config.yaml
num_hidden_layers: 10
num_attention_heads: 3
num_key_value_heads: 3
hidden_act: "swiglu"
norm_place: "pre"
qk_norm: true
extras: ["local attention windows", "shifted keys", "gated attention", "exclusive self-attention", "capped logits"]
init: "uniform"
init_std_qkv: 0.0231
beta2: 0.95
weight_decay: 0.096
decay_shape: "linear"
Each number is 500 + 50 x the weight over its row's rms, rounded and kept within 0 to 999. Layers, rows and columns count from 0. Numbers have three digits each. The size before them is the row's rms in percent of the matrix's.

# down: layer 3 MLP down (transposed), 448x192, rms 0.0681, rows 199-209, columns 0-191
# gate: layer 3 MLP gate, 448x192, rms 0.0732, rows 200-210, columns 0-191
# up: layer 3 MLP up, 448x192, rms 0.0668, rows 200-210, columns 0-191
down199 108:497583471571524588518459543500488477531581545504468463402479564438579473477578486513433503480538480581492489452509505454494506520523544430521484483456515522483417501516505530460505479465615597464515522403490452509512519523538460570548467479460505450496502530489484466500525557470533447614562530456457531471497498556524528610482574387425388502534486551464430594555516546476446523439594527629475483457495534589470479565535523453493489437494386528463513516515484528440534415510639530561509446387498552518524435406609457553547568492434473491409446417483521511452536579508521519511
gate200 112:428560489529429485495436484512511489474470547559544517539507490437403452556545531483581606460592433536416551390453496399505520614482394510499625535514547616452469453525550467478556477428457422517533481487471447561426473531435446478505559484503578524446605416572436474537556566520518507537485501462521495462462527540410507558533486496561497423543435531450535510425429577397466526613548519572466491496550514493489539519537560482484556548547560516573485488458548639482524549548507548471484468510458455463527504472565496470452497518449510445450506538515445497518422511475527588453
up200 104:428572541442530586556416509491518496473474466503460536501548550534552549487546514538586495474495439460521446517497489533558484453526524514541572461457518497485528479453474362431563528533551479522414476503388490563498493521559452497600506503494535567505439536630501538480492492429608488459593498560523461496631532478467557495461413486522503546480522476489533523533554469501570359487466453461537402392431538570390514530484509513437352460505480418562520551460461475591395541447505573532527471521544549516430548500503506524456431558507463434517505510447518578521449426559501523485
down200 106:491588495540466455528397448557381407446537515494585508501507489450495464506467483505517525467554440533428437467455424471457364481442376442481568527416371475461506530537530495454450456484532498491493447473567496470506482461498436624490535480476566387544496548567474483475538498507485596491574489531429518502547614590633587495450522420490506578573503456551540485523559453507474495482533523520444448519510491542528556476496454507441485508596537477508551571512498497506470467462541472534601569567476554512521481553421591576512518541475535516529465399556449536478571509494423535484
gate201 080:491483562551540551500517556510536459433504523408535529486556465429499607508531555480516465538516493481512485587516482457514580575531545449462552382454450505378549541425459486503454517462531538429442500518540543586498543515535506520462435502483456433476522448529495448476469512588452447452487477480533551420423477476535517470539525524506547410582538550559449559529598579458498511424452382470558489451507417476472591508575573434409438445483483552542475549526472550532486412540503507521334402571504390477456514453609581484498495500563495465472543473510517458466531498562451535568
up201 098:464428478405493554556515510540451348531551456525403504494474543482484541419471445507428492505533529455483469482571503515521544455509598485430536568614376553501501552440479523412444497493554575445523430499540482514545473519426586534526533479479531549515428522487431514523505485424545454455475448461467486554555471535479485460422449541527458526583532689440488517498593545477475438521488550527548492569530493503504398526429473459401452594466493488472535493547522546432472605469431488471467463463427512514581437574518577528488457556524530477484442488417446481531506476542569497424
down201 089:544539549539609429528533540501541611371488553508513536528545559428433456608495461530541469458505517380495538567541467499516454535424411509478537430464456564474452540508500444612572517485481542477510497527511433535591413506557522530532487535393487496504501423568477433465528464498474476520525539554462460519443560486504511498542547490416546475481490407471531427521397595492588459512538383538505460511619444541562535485517453479439560546474456501531490473544418515549608487471516504503400400520484511497528536588570486505426490456592482448480501497522537498458519532445392539518
gate202 099:455457455443519539504565472519471585415482591586492507595539553545524561552554509493497490507451620498443587439509468516471514535439454453511495541522590571451485518422534548524495477557480485465480576450474475421527510534497451470508496414492505530492533524515458496502554416450526514495584475444454434529486487541389465512497500427496589455580502455509543531564584465526484462573472449447425512625544469501569468589486622387420480444426510416503495461527492478509442403528592535509546543492476539430537492555435545595519483413546372507448519546522524535547432491519479408507
up202 100:477549436503526485448555522545527495512598471529533508582489507430560541546649478571567510509453505468501490494492487564543522578479544405497616436602461472533490564581466550550570651631481457514487444490554565457523496480486548564487503525526469530496549422473539514525502446425507521404438518498520487529440477521592508595483402560494573518450551626499522518523474555368481508509529570478475453500448546481529473521484489503560506501524419521444489480605476498479522502508530459568435464523497481499566554490423614487573433563602464559496492519445534526513451510549488500594
down202 103:441469455464527426479497502497613458531473566482465486424526581493492362513406571437503522528526499438437525459499518497550517432543492586502519448425489550517501427386498428500446438494578552493404519446598526479499550548505458534418393536527511423474469514511540480486459472541452424524519413431575450451531519473470524490602478473555596519640544407483509483427504517529499476533565535387494506463451478473496449467611450541422521449480462496492492445477487528427488433529535493465528537466441517442511494536449444537548516442580526458551483448551440493489375519556558594500
gate203 093:508524448535493449502550510498376520393459489516493499450456501456505480468429526514495495469556425453496445441485534454457503517507509425425458546507424507445445444440485405424503454535535515555557552479568494599529509548521337508531455512493472488515456431569454527399456509536392576396566435573536496468520442485485562529507390536453538462560493454505449543544506565423525387461487492548479526524474490586495474375468448548576418436567481471575500505520606517568444485528479475501487546501475550468488489481582525477403453466443506501472382548551549575547537470481483472437
up203 094:490541546568459438569543511489568465459546482467491468477424392584527470517601567532488557503503449555396412547519522506463487404540421447448463501491493457532529474468487459564572458390526533516506494510546443501390496467549502581434526517519554381536449554471485538578551431407463481504543509600538435606563483528466488600529528421581504597432424486432504501516465548411517513485533460557528516501481458488519489542496450501451436425491519479480491461515497410481502423469435502416485445545478544522454552428466453515545574438419535507499527483532457494382566465408559450517
down203 099:501541572494378416446473451485458455558458537521435539533442521440573585461503483476589555444484512511508557565502431362496570567451480590535430476459475454514426422442478519460550456509524442448495531468566524545465510446545459451522487505559402463509455461425467586486484441495452410533514399462386432497548474518525577537399452564514571521493474391477458394490474410449515488422595425556529487549498488512502467414459503450549573545583537478495537500531526492454411457458533471528446515521459530569440488496494455495530480551455525434419496470479530486487602457481536465510
gate204 109:483407495497504364626545465409585418523455504454503379488489563506534529473482457545428444453431415502480440456452448499426464516512570478515492441581510479443507525488471467403543538512582467528434545454491437483498539509525493417396468467466463621482529485502509368454539536574538457479493563444522484516528467603559437583490458469498471473443499582482578498552442483549456391449455566479565465412465545470457519471503433491489454559522467459525468567469531607517482501483535529512457456455449518432500543560453461440439517529593571441532559439498485563503541452467499471519
up204 106:512510503516489533406438500467489475486421519489525467503467440464396533624464571459510383501456534574532484579405495633578523490427488416469511538505517468527501508479453551542542440551547554526523461520431500528571505488487532378483506530530501408487429516470488591420534472499498510459603545575484549587461515550517551583503498563566527619497577430613518536474458525572540510490465533529413428594428540551498547493533531565532634497494522461518537522525514509466471435492432483462640473534508579519490526435495554493495497485491448534388514490486560472506506434524510546546
down204 101:444559554541357478538475477507502521468555606546469521551569469450480552480594479447506513487559494440431590599526542467472623444545486512429556526522504553472471411495459595540425533546523475516490438465490571537414530443496506525572599441545575582400504437514443451505451593463506530505402514548510472475484434526543501467547443457502547522545492540430542570526513438517527472415620480543460459379427471487535504496535534464421420417465467461501491455491422514512527609571488494532514513487434488556527486425487516522455506483448546452535482432469441500452395470477495497455
gate205 109:348463513436514467347472554499495475479423511556509499521418435430556425503467523511487491536556476410524484552550516526442505575513485548510562466576544494488520452454475412488453493503607542419584460445571493549541473490477524498458443485575467468494515504469423408482507511441486501446534547597582534500480456519472454451482547539532546504451495624561603583451460536524447517514507468580456489546457512508513434556389500482521455494441543489423471488613445486477573416477492483521532489540480549512406548471548448384502528582552535460443559506434522531438561536449568452556
up205 108:506568391472495454452533562539497509524517496496475540448502525477491494508607437447461542478493414519497438557574492492486465540430472419513492436472479490497475612649547506488486534416566470551457535487514396517538436468526513539533443529396625516379479440514559549541514484472500464540526546528577443386511527539542562554461484450509486464525466524512560550600521581475493553487523592485499508538469548478544433491468426444508498488647562474509500569595574485434575465434513503548546502516543483531466545497438599494539520469516505437471425601507497493550467587548416504587
down205 106:496516635470540553581531522488584540453480481477519587476462605434616438375454539474473452503453502485503519454415482498513590513528525564478482476522577475539518425385494495459445548434476483508499548521433597526536549489408456473497508502545458526537548503401445412469445573477514486502485483388422536553499528489490456550489549517416555498516579489452573589462575490473534457483468518505469477486473515558586552521574507503551487487443477472527538534517451487512623553542569535593466459492455529432604479505502509363409527473561463532516493539522568428445407548540516487490
gate206 095:497535422531421468517473528559518491422441476512477491547480539590491501400510446522468572595511591476512450418497395539458519555480501495476560552370573451521518413485525558520379483514543450589505442487525467455493444469531521474537488599497552473489463455500510425514538550518579475403463475509589518493470585501512473437426498461560478420436547525487518417529582524421469388502549474455494507400500528445403561613601518520525420513486440499529477463545531509532415556486528486523553450479602521533492485554493474492550513422529493472539450485490448468492572428507358530513
up206 092:415398477578476504521529504478444468532506504519509484495484410471518501435481452470546492501505550554562498474686510441448535525505499617525454547523360534492498432431510468535589589531456601450515455497542478523457491499574453551480486548515568454523513490523501541519425482483382635446450546519473524452461503467474502562418440542440494557445553472450483442539531426521555459527469491507504519559496509558474512468433518508532533488632469469484518453422420438534546513540438554455447463550437481482543430539477590515474500578477558496632551500411371496503481487468474539540
down206 094:498471549512457542628492512483564464527555477546507420547625484557482544511502567514503586503507491523458459486524515418462521445523486519559463537504391546521527470505597426480573520488573477496523557523529511429444442430513610574482491527441470413488446609564512561555463454515440458445471575535521506441459521501495473376568547583430482421589540521569480543548514543553450527450552518582424388418482566494512532455434478495474500507574476456502616477513544489547577504512436437464501460467468425537438506559449508516509544572581548430539542477494504510598503448420486441468
gate207 097:531515439490445470426456483546446480489482579463581457470507502456558568513504470555580623520583538490465484492465476392523578563499534545457506530513495583449459506584531470440529478608383541535566489514518490533567454634522460521403580504535456483503503440444508595517439482446489542481555491556512507508568553474473527536511403500530459561443530512498485558443470467489450518588580489478549506454461490474536486471572507556534433490490430461473607575522528574537338499544567575512460513501566528466519540581567461469498483429442382448500498531490538515499429549516382546498
up207 105:495483513444525429506481482563513427567513558547563419387499518509480500433510518575530487552476409536523455513547565468538510510522472463518542436432456531487595525550523518571514513468502451533529495515509362527438492457459533445548428490541407554404567472467551437426580534508549431552534474463422522486456573482543474456617441528403487512433466502449551523537570460519459423503478468538462481543565561429497465497376436475466532450529529490514412390438406437552480531515500536448554517433500417503561465513487550586505485548479470513462487445623378533495421455443502461463
down207 097:522406542584304465543517496469537425473520479486552536539515468506594533518396521544404569503440501526487479467538487511494419484514499506546511510493495468508557549472532496430497430488532550495446521687534560570517511512512493550436480471465468482495509540413444422523514539507490511501391477542515535414463557551478482488391435480514519441578462611483442571477503534449533518545458504487482484424476463590485498576465576504445535487512556487464488504445478418566550424478478482531488540597529569469451498510578495427502556531517563493505545551387470403561573501527597433468
gate208 101:487427435449458495540410457531526536515461574426509502453486511556499488417536567466560531509432538484578460540522460547501512565541466525567465530422581557400399518550486522539460470405365480471506476483626488549592461530453450356511554507439517556535501507559479483526476528484493472600410521531485510423512511482507361417572468540544527586521487474514546539514469453522535568483508397478476493592520485466531605597456481548555476541544460465559547470451529572546535544439509522484443561577503488502580470538497544488475506520526517413608537456535513511571477546442544471469
up208 103:474454455562486508469520528520502528471448419494464432486527525458552480547420556562463537475540485518506495450482462394391487634534449542551504533595493593439567559447500521478520445537478522465491458487512465549527501454529521483533390429519499595629565549470482463437538546453524567530496378492442505436471448511573517495515521504537566537491492500463533438494597466402496559507436534543544518532550489644501418540450543316479502540589543448453501530517474521526459460581537465509482517501538493485493443441549538512445519503556572489549538453442485407569497581460567545575
down208 106:540542482530429446538456449476467497479524528505445530476467458420550464557495492456524451529434614566569477501498447605448454523545421586488418521422549459527523587519596580497473472432423492447629569465487556502542519607466454485453517546469479492393487534536417472498568536480535490478462476537575425510437403503615540463514530588462468574530470502518508492437498504586501594511567468480499479489475529419512570478451452433546379518495462477528510531489511537570449503385474539451471450474476484495470439560504459419518513501596517365534504486456495561535526523435516585547
gate209 096:452552507463485513556464504511510479464561437494616528390612473532518552506560525420549531440562530595515482463402560514495453483432445574387486460491483486522455455506504411441546514484608523589517450456442517503488484405495500555445488593497518459509507531557434421485400573512459511543569479513468487469494453499444453613451471590458511477521526466498557483509538585487560526467383470511491547549502437586457529598487493425462456450383573481581474473484540508520506515499527481494469605503486406501462464463529554482426527483549500446507599477605512501473599425556521505491
up209 100:480524511579470422419477537539506462470442509537543497467424486439528426589483485404537578487511483491534412434539461575518508467402490489536450511551554465549495548521539432509456586578486535457590504497522463565584500553562476510510504414552499537639497413497558528460548538467454479553570456429478552498451477413550605481464534465484444577496533521403530581448550526548438508549534505437430519523479447470525544550563509558437453486597511399498562588452483486520533567520520483564492451507484543471540522466586540503446491382498453536493485602521361525488510514435500421542
down209 100:442472520521326503481421507490458470468478482591549414514527476464558521541480398349598479431526480424517415535619451510508462462488499460555548481518467451515503531503518530426472461490523570381472441480598516449470524589477505492506456414468527518529549527550535563558625503499458495512531485471528459480531473473604454541447562447583490450413484530562498508574494523562478472586556498451545440498526521455444537476366554510399514447452475484582477522465474493510526453470425516453495491411527463520451543475471537507514450514465480429494410498511469495603567498408504488478
gate210 102:499466533447507471559512495401450489478439563474510434427418449539470533409543442495471519439467488514501463422403529425411474435501574442553478456518515433464484518421461561516477465588475580463479509475439515537444424505538632458490556485548553551621456521564490483527506533513509491429487532499482562453576577448417530527466571475496487567384412500526497490481588474615492514452534498447484470459513498457499581521515537502438498575556503504517479519544519499522484439498583541499620427510444487484594468475530548402555483521619498578524524435474368478466470542405473511511
up210 098:431429487524482408403551452549512523537477474479530532561421576444413518513574468444477509567485517477465555508456517529530527419530440482517456489457426456438548560562451495570564489493542535515492532500505470457535452522540482559499422448532392486496626429577547510525418553517468517528428492497581485409471457473562438453484615535549478540510481491497497431430489526559473572517488565521554515472450537393562480540538468408454601410503450523507464591464542583446474486440505534483486568458523569467454478470475469459446355575516566468514562525517526575590433467512553479404